{
  "n_layer": 13,
  "d_model": 384,
  "n_head": 4,
  "n_kv_head": 4,
  "head_dim": 96,
  "d_mlp": 1536,
  "vocab_size": 4096,
  "activation": "squared_relu",
  "norm": "rmsnorm",
  "norm_place": "pre",
  "norm_eps": 1e-06,
  "positions": "rope",
  "rope_base": 221000.0,
  "rope_fraction": 0.5,
  "qk_norm": true,
  "attn_scale": 0.153,
  "bias": "none",
  "tie_embeddings": false,
  "parallel_block": false,
  "extras": ["some layers without attention", "local attention windows", "paired heads", "shifted keys", "gated attention", "capped logits"],
  "init": "uniform",
  "init_std_qkv": 0.0187,
  "init_std_o": 0.00366,
  "init_std_up": 0.0187,
  "init_std_down": 0.00183,
  "optimizer": "muon_variant",
  "lr": 0.00957,
  "beta1": 0.95,
  "weight_decay": 0.0077,
  "lr_head": 0.00813,
  "warmup_steps": 145,
  "schedule": "wsd",
  "decay_fraction": 0.654,
  "decay_shape": "linear",
  "final_lr_fraction": 0.05,
  "batch_tokens": 65536,
  "seq_len": 2048,
  "doc_mask": true,
  "train_tokens": 772000000,
  "steps": 11780,
  "dataset": "wikipedia_en"
}
Each number is 500 + 25 x the weight over its row's rms, rounded and kept within 0 to 999. Layers, rows and columns count from 0. Numbers have three digits each. The size before them is the row's rms in percent of the matrix's.

# layer 9 MLP up, 1536x384, rms 0.188, rows 960-1151, columns 288-319
091:474486519464480484543486457533507518503499555501528483488475533532530476500501551535495526527463
104:513498519500518489493431465540551513508507481496510503484515508513501523496484491517588474504457
100:558509449507508471507495534489490513496446521507483498509554472522521489526470519495475490497478
057:490557454485489508521497509511500486511520481489519552540451508483496524452558509451474505502511
093:503489468448492455510472490462545473483528517541524543472532538488514490493493485476491455528473
097:495505514508474496510498492502526505524526466524536508550523501542549515455541456503481535498515
107:532491521454499531519530523491471517472480555489522517510476485462505499528455486480500455494505
093:545505494527546519491481500509517476493500515491510524512536494430508500513476495500488487495539
104:468519446476456539483497507537494502522545504549449471518496507549503508507492474519522500472519
093:486470475522467460491521535500529521483499513495538475450533499483438477507484471495464464542518
100:541449545498534487502471477503552508501499522526469441531514494489540454500492461499551495522549
105:512493535487512534522516477519525511555527524530507493470494451470505490512514478504509504482530
105:507478539520521542490519481465486476566466484451510451538502505485552505495526526476468516511485
104:493534518527527488507472474470505458472506518536502503525491468525477474529534459464502516495542
103:536490496501508515485471515483506506469520521502477526501474490504497477514506540483486492498513
102:497491487493498461467486481500528507491491528491472495461495489523475520507460505460485482534504
099:494528488476493536496463482509489535493526528508492469564486486539458469460499471541502488474508
105:525470518434545482504526512473503504483484498511477478524537465502504493506548496441505475531533
100:511508514479509495479464505510499517500533452498500441533489479494501529506475488536512514462525
107:515517467472562540496524519459513474479502496445511536530498498525487469547539501477489484496488
095:487485540467526469515471507469509475499502498476516474517539511495475513545532513492530498443528
095:460474531475491498485460482489510516489512502526524501482473511492536487467456495523464480495501
101:453521524567500524481495477508449496483518478463506512533536504535479502508505468471505489508538
109:508481501494516520510494520472479519493504479509507514498512516483484477493499516483437481532495
110:517521509482445501537504420596499523461493473490546505501490491480486483521474509551479516494481
106:435425564495526508532492496547527531519530504542483529531471535541521448514526533503479463478567
101:515467522519470542521501521488483534479463489495485486531483583516492513535493464503507456504459
095:467485537501484484493496482510499484529506505470542487544523480498488524514528536518485418458514
102:502487529477471510574461528538492491464511426489485485544523511481516494481465512491513523475515
096:509463482476474514492539536513486518494506525449508492539465559491518476488436490452514503508509
102:476498521529477500502446475547579487496501520505481474531491542493495502506517494508503522491508
098:465533445486491546505475535496536531490495501500479498495512507494504491565491495515499438493535
091:490466528484507471495476482502498510501501501475488509477506520492495494493521508512501535541516
099:508487463584526545461488549493487472534530575484468486522540492510528507513435505484527508486507
108:496509512505478533484497488503491504519514476496545473495490471511520516525483480472527478515496
098:505475562498524500527469490514451491507475495487464529548483493519508540509542527570477495519527
093:521474479490478534494467500522456497511543516470525523554495513464450460544525473465517508533482
093:531467472459501482489485515438422562512512501494474506507516516510454506483509508526529507504459
097:520467487504501487521493539472478498501502509501509521495505517484541534494443493432457509513469
100:456516504504468474536507515509507515518479522499459536518497500470538511539492536545483468492529
084:489505466470498538523451478455500512512511523474492487435488454537491522470476475507483476525519
101:530504513442506514470484482533514473512490521506498490504550468488523504523527476496455448519506
103:515506508495496523473524517523452476485519515485447533497493510474534496509527460543463524469456
100:547478539442524491465501498499503478465493511482502523503485460518458517494475508497530517510508
099:479505544479486472453480471477484503478502530468448451504521486519469490509470513524473486513466
096:544483533503478519497474473523466479540484554520523509485521477488530481483488523543502496482475
108:482493514519423465484517543526494529513506482519533489504521532457506492511483492480524513460485
103:500503499477516483514522534505479476479512543498495472501526444466523545472497484515437531471514
096:504482501465479527475510505504537519545466500464504525511433497492479510531521490491471529477552
104:474481476472484488458526528495497507505490487449513539541524482527506482511518509474522523468496
098:471473481490505483493474514475511551487435534437510507475529533473501506485502481493511504509536
098:504502509501523518535506462476532451485502495513511499546481495504490469433506488517497482498528
100:558498450485521527500478531497480504501532538483523522504524505502518515524457509498507474546506
104:507484465457522516525525527515517514535485511518532502494507494523512479454482470472519486474510
096:544508454522531513522526502502552504510510493488517521472490511472486557502497487498498472460475
099:510486530517534510507533497478488514528505540506506504502512517532513513487465504494523484506467
100:471467482489463550467472462521468493536475535458549512475485514441542509516512475532470527508450
110:493474479518537470518492536505499476486506483427491441505492498522501467483501463489480471515530
100:523516492495525507494472513463498539504564520492519495520466508516504504528457520450502458485540
096:470492515492441534479491519461458547506525486473500461484482489471501503464464503529522469452481
110:523487438474493532498529525529511528487486585476509475505462537523513508529496485511526450492463
093:504493480541517499515482492500482474486520502511514506476488526512511458441550498509482511545515
118:516458470498535488500492498502501530539526531503538480481530503513518479487511533512483523508508
103:497496509501452491518441498526463483475493525473497474520519472499493486450489469483550497491503
096:460476524485472493464492510512453480482521495484508503486484490517473514511478451505516487499505
094:481531511497482500536498500542516486514512446489532528495510497491475510528521521470478499475526
103:506486516479507497460503516517485451552548502488456506553543460463478489500472503496476491465535
096:513497507503503490468464510504473488460513468491457547541498489517470532501493469481542499487477
099:484453514492523514515542492465495500489496470483472542501489508490472487485505492496481510505536
102:506475518492521496461452531510531500506520483481507538437494495512515535484457463504491493530466
100:469456534492508507488473564500530492504491474489544492533484503472562504559495484520443518441499
098:500465557507492490472521501454495472508541502494468491517466520436471497490512483490518527463527
107:504500482489484488496524461480502513499474492514511526475485488504507519457507498490505525517529
103:496480483498507465535536570489513510516505479464489516534541490491488472518475441485508465498513
104:481511545522504529544494497488492477474481489487482521486518472477484516545513525461491499515506
101:495488486512535489496517527474489490497522515482505514451500509473465472512490539498472462489513
101:451470503473496484529485517529557453511504492518515520479510522495558522487464464499504509503496
110:501478586526499486525500505526450506519467528472504479470478483485470543508472507500520506454522
107:473439528463470489505457505519506490441539494502533474495506502505468526547479511480506507522516
105:474503532516485492484500509512508510546517528481549492516498492511476521464483506483517484484507
093:496508460504525484523489479490427507510481469484478495496522495473500448476519492496513515561477
096:465477542500517492560504537521521505514488500502514470498464529500477536497509512484500500487457
095:470497534504488514490516531510474513505522520498450491502509501448493477517482476500526521507520
103:488506499448539497494518468528465507492481503496468451513508499530505533478481476465543502489504
091:483514516542525524516471543458454476577492470519504497481496505493506511522466504517493508520492
093:487503479495541516484523502481452481517484509516453465497424464496509492495502510505513487528503
102:515506508512497448513477530495480529455474550498480537560536517478480476494484494521504466514545
103:506519465439469483492484509480496506519477480470500471516518527525505511477510519509522463480496
100:481530519511517520459506529534500529476483530462511515479519490526475527537520478531519528568496
099:447526496499434473497509501518459502499461481519476536503526519523492470504504517529494524497496
096:433487482508517482508537520490499534481497497533472485547451527520453425490503492498481503507506
098:501486510500468513486479538478492538505504515500516536489524527484489465496482482501528471500488
097:478517506472506516500517488475524519476520494495473498532418518451509485478503522489489494500492
096:566507513506505544451484481503479486529475521545500464487474525479492497464472506529517504553531
107:539517462474553511519484516479505512518478547562522496521462516545561471495471503538494464503503
109:451500518497510494524501526543509488463485541489536475525522553505468518515513520526500525529532
105:532533503502459458514539444517442508501483514495480465469484532527505497466469496471523492529498
108:542517523492492494539465537513504496525552505495507515492500482493487505483497449494501519478512
098:498462496508502479497526547503485483479524550519479484524508437530504487466459458504486490519486
096:472474473545431503476518514512501484503474512488504513494517457485479477481555530505506499459496
097:497446484477509542538487519544500446501489527466502487465517507509506482516453470507483483502519
100:487513502465509511460506541540512530543518523528509470509491505505542504524479485493500522459505
096:503480511506515450469487501495491486495507488499458552502473484533492485494505509477475466495528
101:540464501436475475481480519470492497475551511496442526479468508480529510507508494505513486497471
097:464493448486485508517492536529504522515474485494446493537485525517504506536511553492508495510516
099:505488513536497516509507480486525464533543530538514499500499517467516502484514514514539524510528
086:497459492540526509483514498468508499515483510444463522494487505497496487576506527516506513495538
111:539410488486494455491512513477506517527536532494519494476520508528475475494541481466483504506486
092:493512500501470508492473534537497452475548508498501557539482444476500534520513533486505464505507
100:532455481459494537465464454522504518485499494486513523522496511525502510525484507505498495488477
101:461502475484493502492447528479491525468499525443483498498488470462500442479525489506469517497503
103:525484463531483505500495476507533528502517539515482456498520484476523493495472441517524465489517
113:484562466494533534514524522512496495483487526495515490511459551498493520525528478488518523492507
097:537461526490517467487509518496493520505479518499446520511472487514504492512495494481496474520538
086:543515470541508492515497499478514520529486575501460535487502485496506485491482446546518524505555
101:472501493497497490482460499523459506478488518496494549455489465501503495497518514550510449481547
115:482438484467510530556486518521450503478502496498465502498484507542474556480499506491507493499468
103:528519506518466498440506525517434524472512461474483499523437519496511495508494496466530473514483
099:490479503471538498499509503489486502515484478458524475479550500499503521530508495498472531530481
098:476484496467512507506448517482496479498522489512495533524456542517524519498499511504476502483493
094:503463502511510523522456533503495500477522502495505516463509512543511536498472464495540484474505
098:531498515470504523567487552545515496525505550472483459488492502547517492477504513480485532519501
099:498508486449499482490487524493466465503479556526523485509490448495527492518504469499501474523517
099:497458452502536501499431481513522459497462511510550513499541529494517517485506522487521491454489
101:496485509520474487498502512493506480539489450477488495516459493504482481510509500539440456498510
097:462501514454484500536516517487473498494493480494487494503541502471533504515472447513513495511474
110:506485483465533467489523506481490451548483496517469487452487467507531492538505563528541470511512
100:504481474510519496541480497479522477498507511497491446506515515543519482482507473483492477473500
096:506545481459516513485471485515492495499524492494533471488534517515501462503519505510535502528473
103:505510506523480453485500472502499495452493534479505490483476519491504528505497499464537502491516
098:525542489481514524539476490493473481473481515453493512475500474529539561496473483477529480500486
102:500488467502536437507477506499533497515472495512498512499458482506485463482563463495485482517533
097:487519519522503522468489460483513499511479465481440485510492523496521485513518513483463532503542
105:510529502522477488503506483541499489485503544516481499518498505494491524480480478511483498490518
103:487492538510513500472470506487522453499526563519486477515444506512486490503545508511530485455516
093:498468507542527515523510513488492443466497469484496525496542500500494526494498474455513459504510
095:513496509484516528511463476525525521468471509506513492517515484519482517515467528504522520528546
099:480480537509493495455487475524551509488466487487504517493521557543492544479536516488539530535478
107:498515523513558468492522485530475481533522526484516496494519529477469473492514504478473504479467
100:509482470495506498508485504501534413517527501516519501495470511452447538519465485450508508534485
087:521478540564501544504470500528475507544455501517521483484534505481514485475529466473481514493504
108:478477476518508499543450518492470524486507521482480562522475471481535495492521512506567484513501
106:471484529478477492516499492538551491502530509485473508490539513498503569478495502496501530521494
094:514506529478473532459472438459495510543505529492490471525475485444457540488525489491516502537503
100:464450515495500513549472541484495497560504539489522520525481473486493518550501508530479476503499
098:460503471484482495483485537445432482498512529492501494538524540504513471448509473468467470524490
102:520518524545500482502498522500529502495479545509487486517503464550483503494499509493500472481532
112:486459500463486549532497521501502482514512515464491456517508461445482502464512460512500505534508
094:520501480478521505492468514502495493534496482510484523493480495484528537466535490501524477480521
102:438490473500520468525507487477486498509489469527511447458493482470488506488522511453495505491502
094:474543504509459548509540499506480488438455471474521492511551506503510533510503535485458453503504
099:542471481467536479492461483508540481474593470506488482508473491505468467510490517535467460537489
099:510474506485512561477492511488489493476520482521578529516502465459476533468503502479507461486492
102:498498533469535455514526522504466480534513467476516508506465476519499494529478468543497458492483
104:493542472481467512494494505502501477520483471535487465507534488464476537547511464501516488463542
097:496511459485483499466507509492512444499500517476507513470517488498515501506525545532550530498522
092:541474499516515487516497492478474458458507562456517527533501483480455511479488545459534510482531
095:498485514537509484536532546537527497451503472552492501523475516549478465462507539466493500482514
103:502514487484543480474533522485449475522476523535484530533479506535496491553506521495501518529541
090:536505490479482516492506502468510499497507541510459541521544546503492522471544487499498499489462
119:505484502462527489491522490504481517483505414469450521490528510504531539537530525480494488527536
108:507491492512467526539436498527522530498441500541487489521505467528505486479539496501516464483480
102:509515496519538470497504537490466495520465534501528473469482495530489458470502501464494480486526
102:527520486451494547533528543455494480466477498487479524523481507523501555549497494488457529464528
096:519514475492496501528465511513449493512484520510519477458559511493471522518499504509515504511538
095:476493476505553518499503476510522532507484529483497502506493476525487512470493501527508486519508
098:531493510511493501508490536500482485518504473528538496506511505501523552483478496476554571531529
100:527480478485473511499467499497451484491506503494510484516467460540520505511490482480495465516560
103:506485454524531473509509482529497510513461517498536507518510487538490481514510467535542467483553
100:458587510483524544539470495588486485496531499469535493495515539537514516524527498476493470467483
106:432491506519505485522516493522538485496507495500495496463471472514488526506513497508507535495483
101:470498514517499524457499479493489528549566499489481491471481510529503523506474530503474487508516
098:520465478500515476493528483514482496479502500542514521490578525524549486470471498512536535518491
098:493434509512529488541517501510526460508491541515520532498476496504487450525452510498536535508501
094:514509545463516520427468502502472522502521516486531496479492580528549569514508536540513535500512
103:540487471480524473574501498523540503547523490530514512532486508485548527495481482477494500474500
103:496486480458516504513502508478472542507530494505512533481508497492484533532510486544498509520461
105:500522528464479491466465510511479481510483496472501491528538537536518496564506526514465495480505
102:540519554530532508514485540496516490479532530488511504479450459485485520477491501508507486489510
094:525495498515505470518484548481528496506524510477512501505491494506469562472481480515532527470480
100:473491522456530505529499502495530502491472538469533496496502524490508519497510533515516515515471
097:502535534520503493489505475522533475495481528510467499499502503507512488466541481483450514481486
092:499514464527508508488486524503496509449504514519486473519537517515480516504488520492498475479496
099:468479488475508539557448482494509518527553550515513527497458534503498508539490509526511478528451
095:464545494486494508478476480515503512494440480523508492464509518514463519493487527475543525553491
087:481467502494497474516488517479501493504532491523498437529485472531489472477556520504494496468496
102:506483501493489531523510534457516514479487524443520514519505491558495540508491551487486561486532
096:506500458493502469481479530520494531532495522466517535498528481565495511509520521439491539503524
105:524469521492511559507477530508475481459455495487492471533504525557477494485505453444496502458522
115:538554460459497537543508516507501466514506481500461453488488487528488446473489512485518471533529
127:495453493429472589531498481497480531500472507527503513472513505436502507521502554469473473535470
095:499533524494468511521511470481505507503422517523489493517542530486527491472486475516512500517505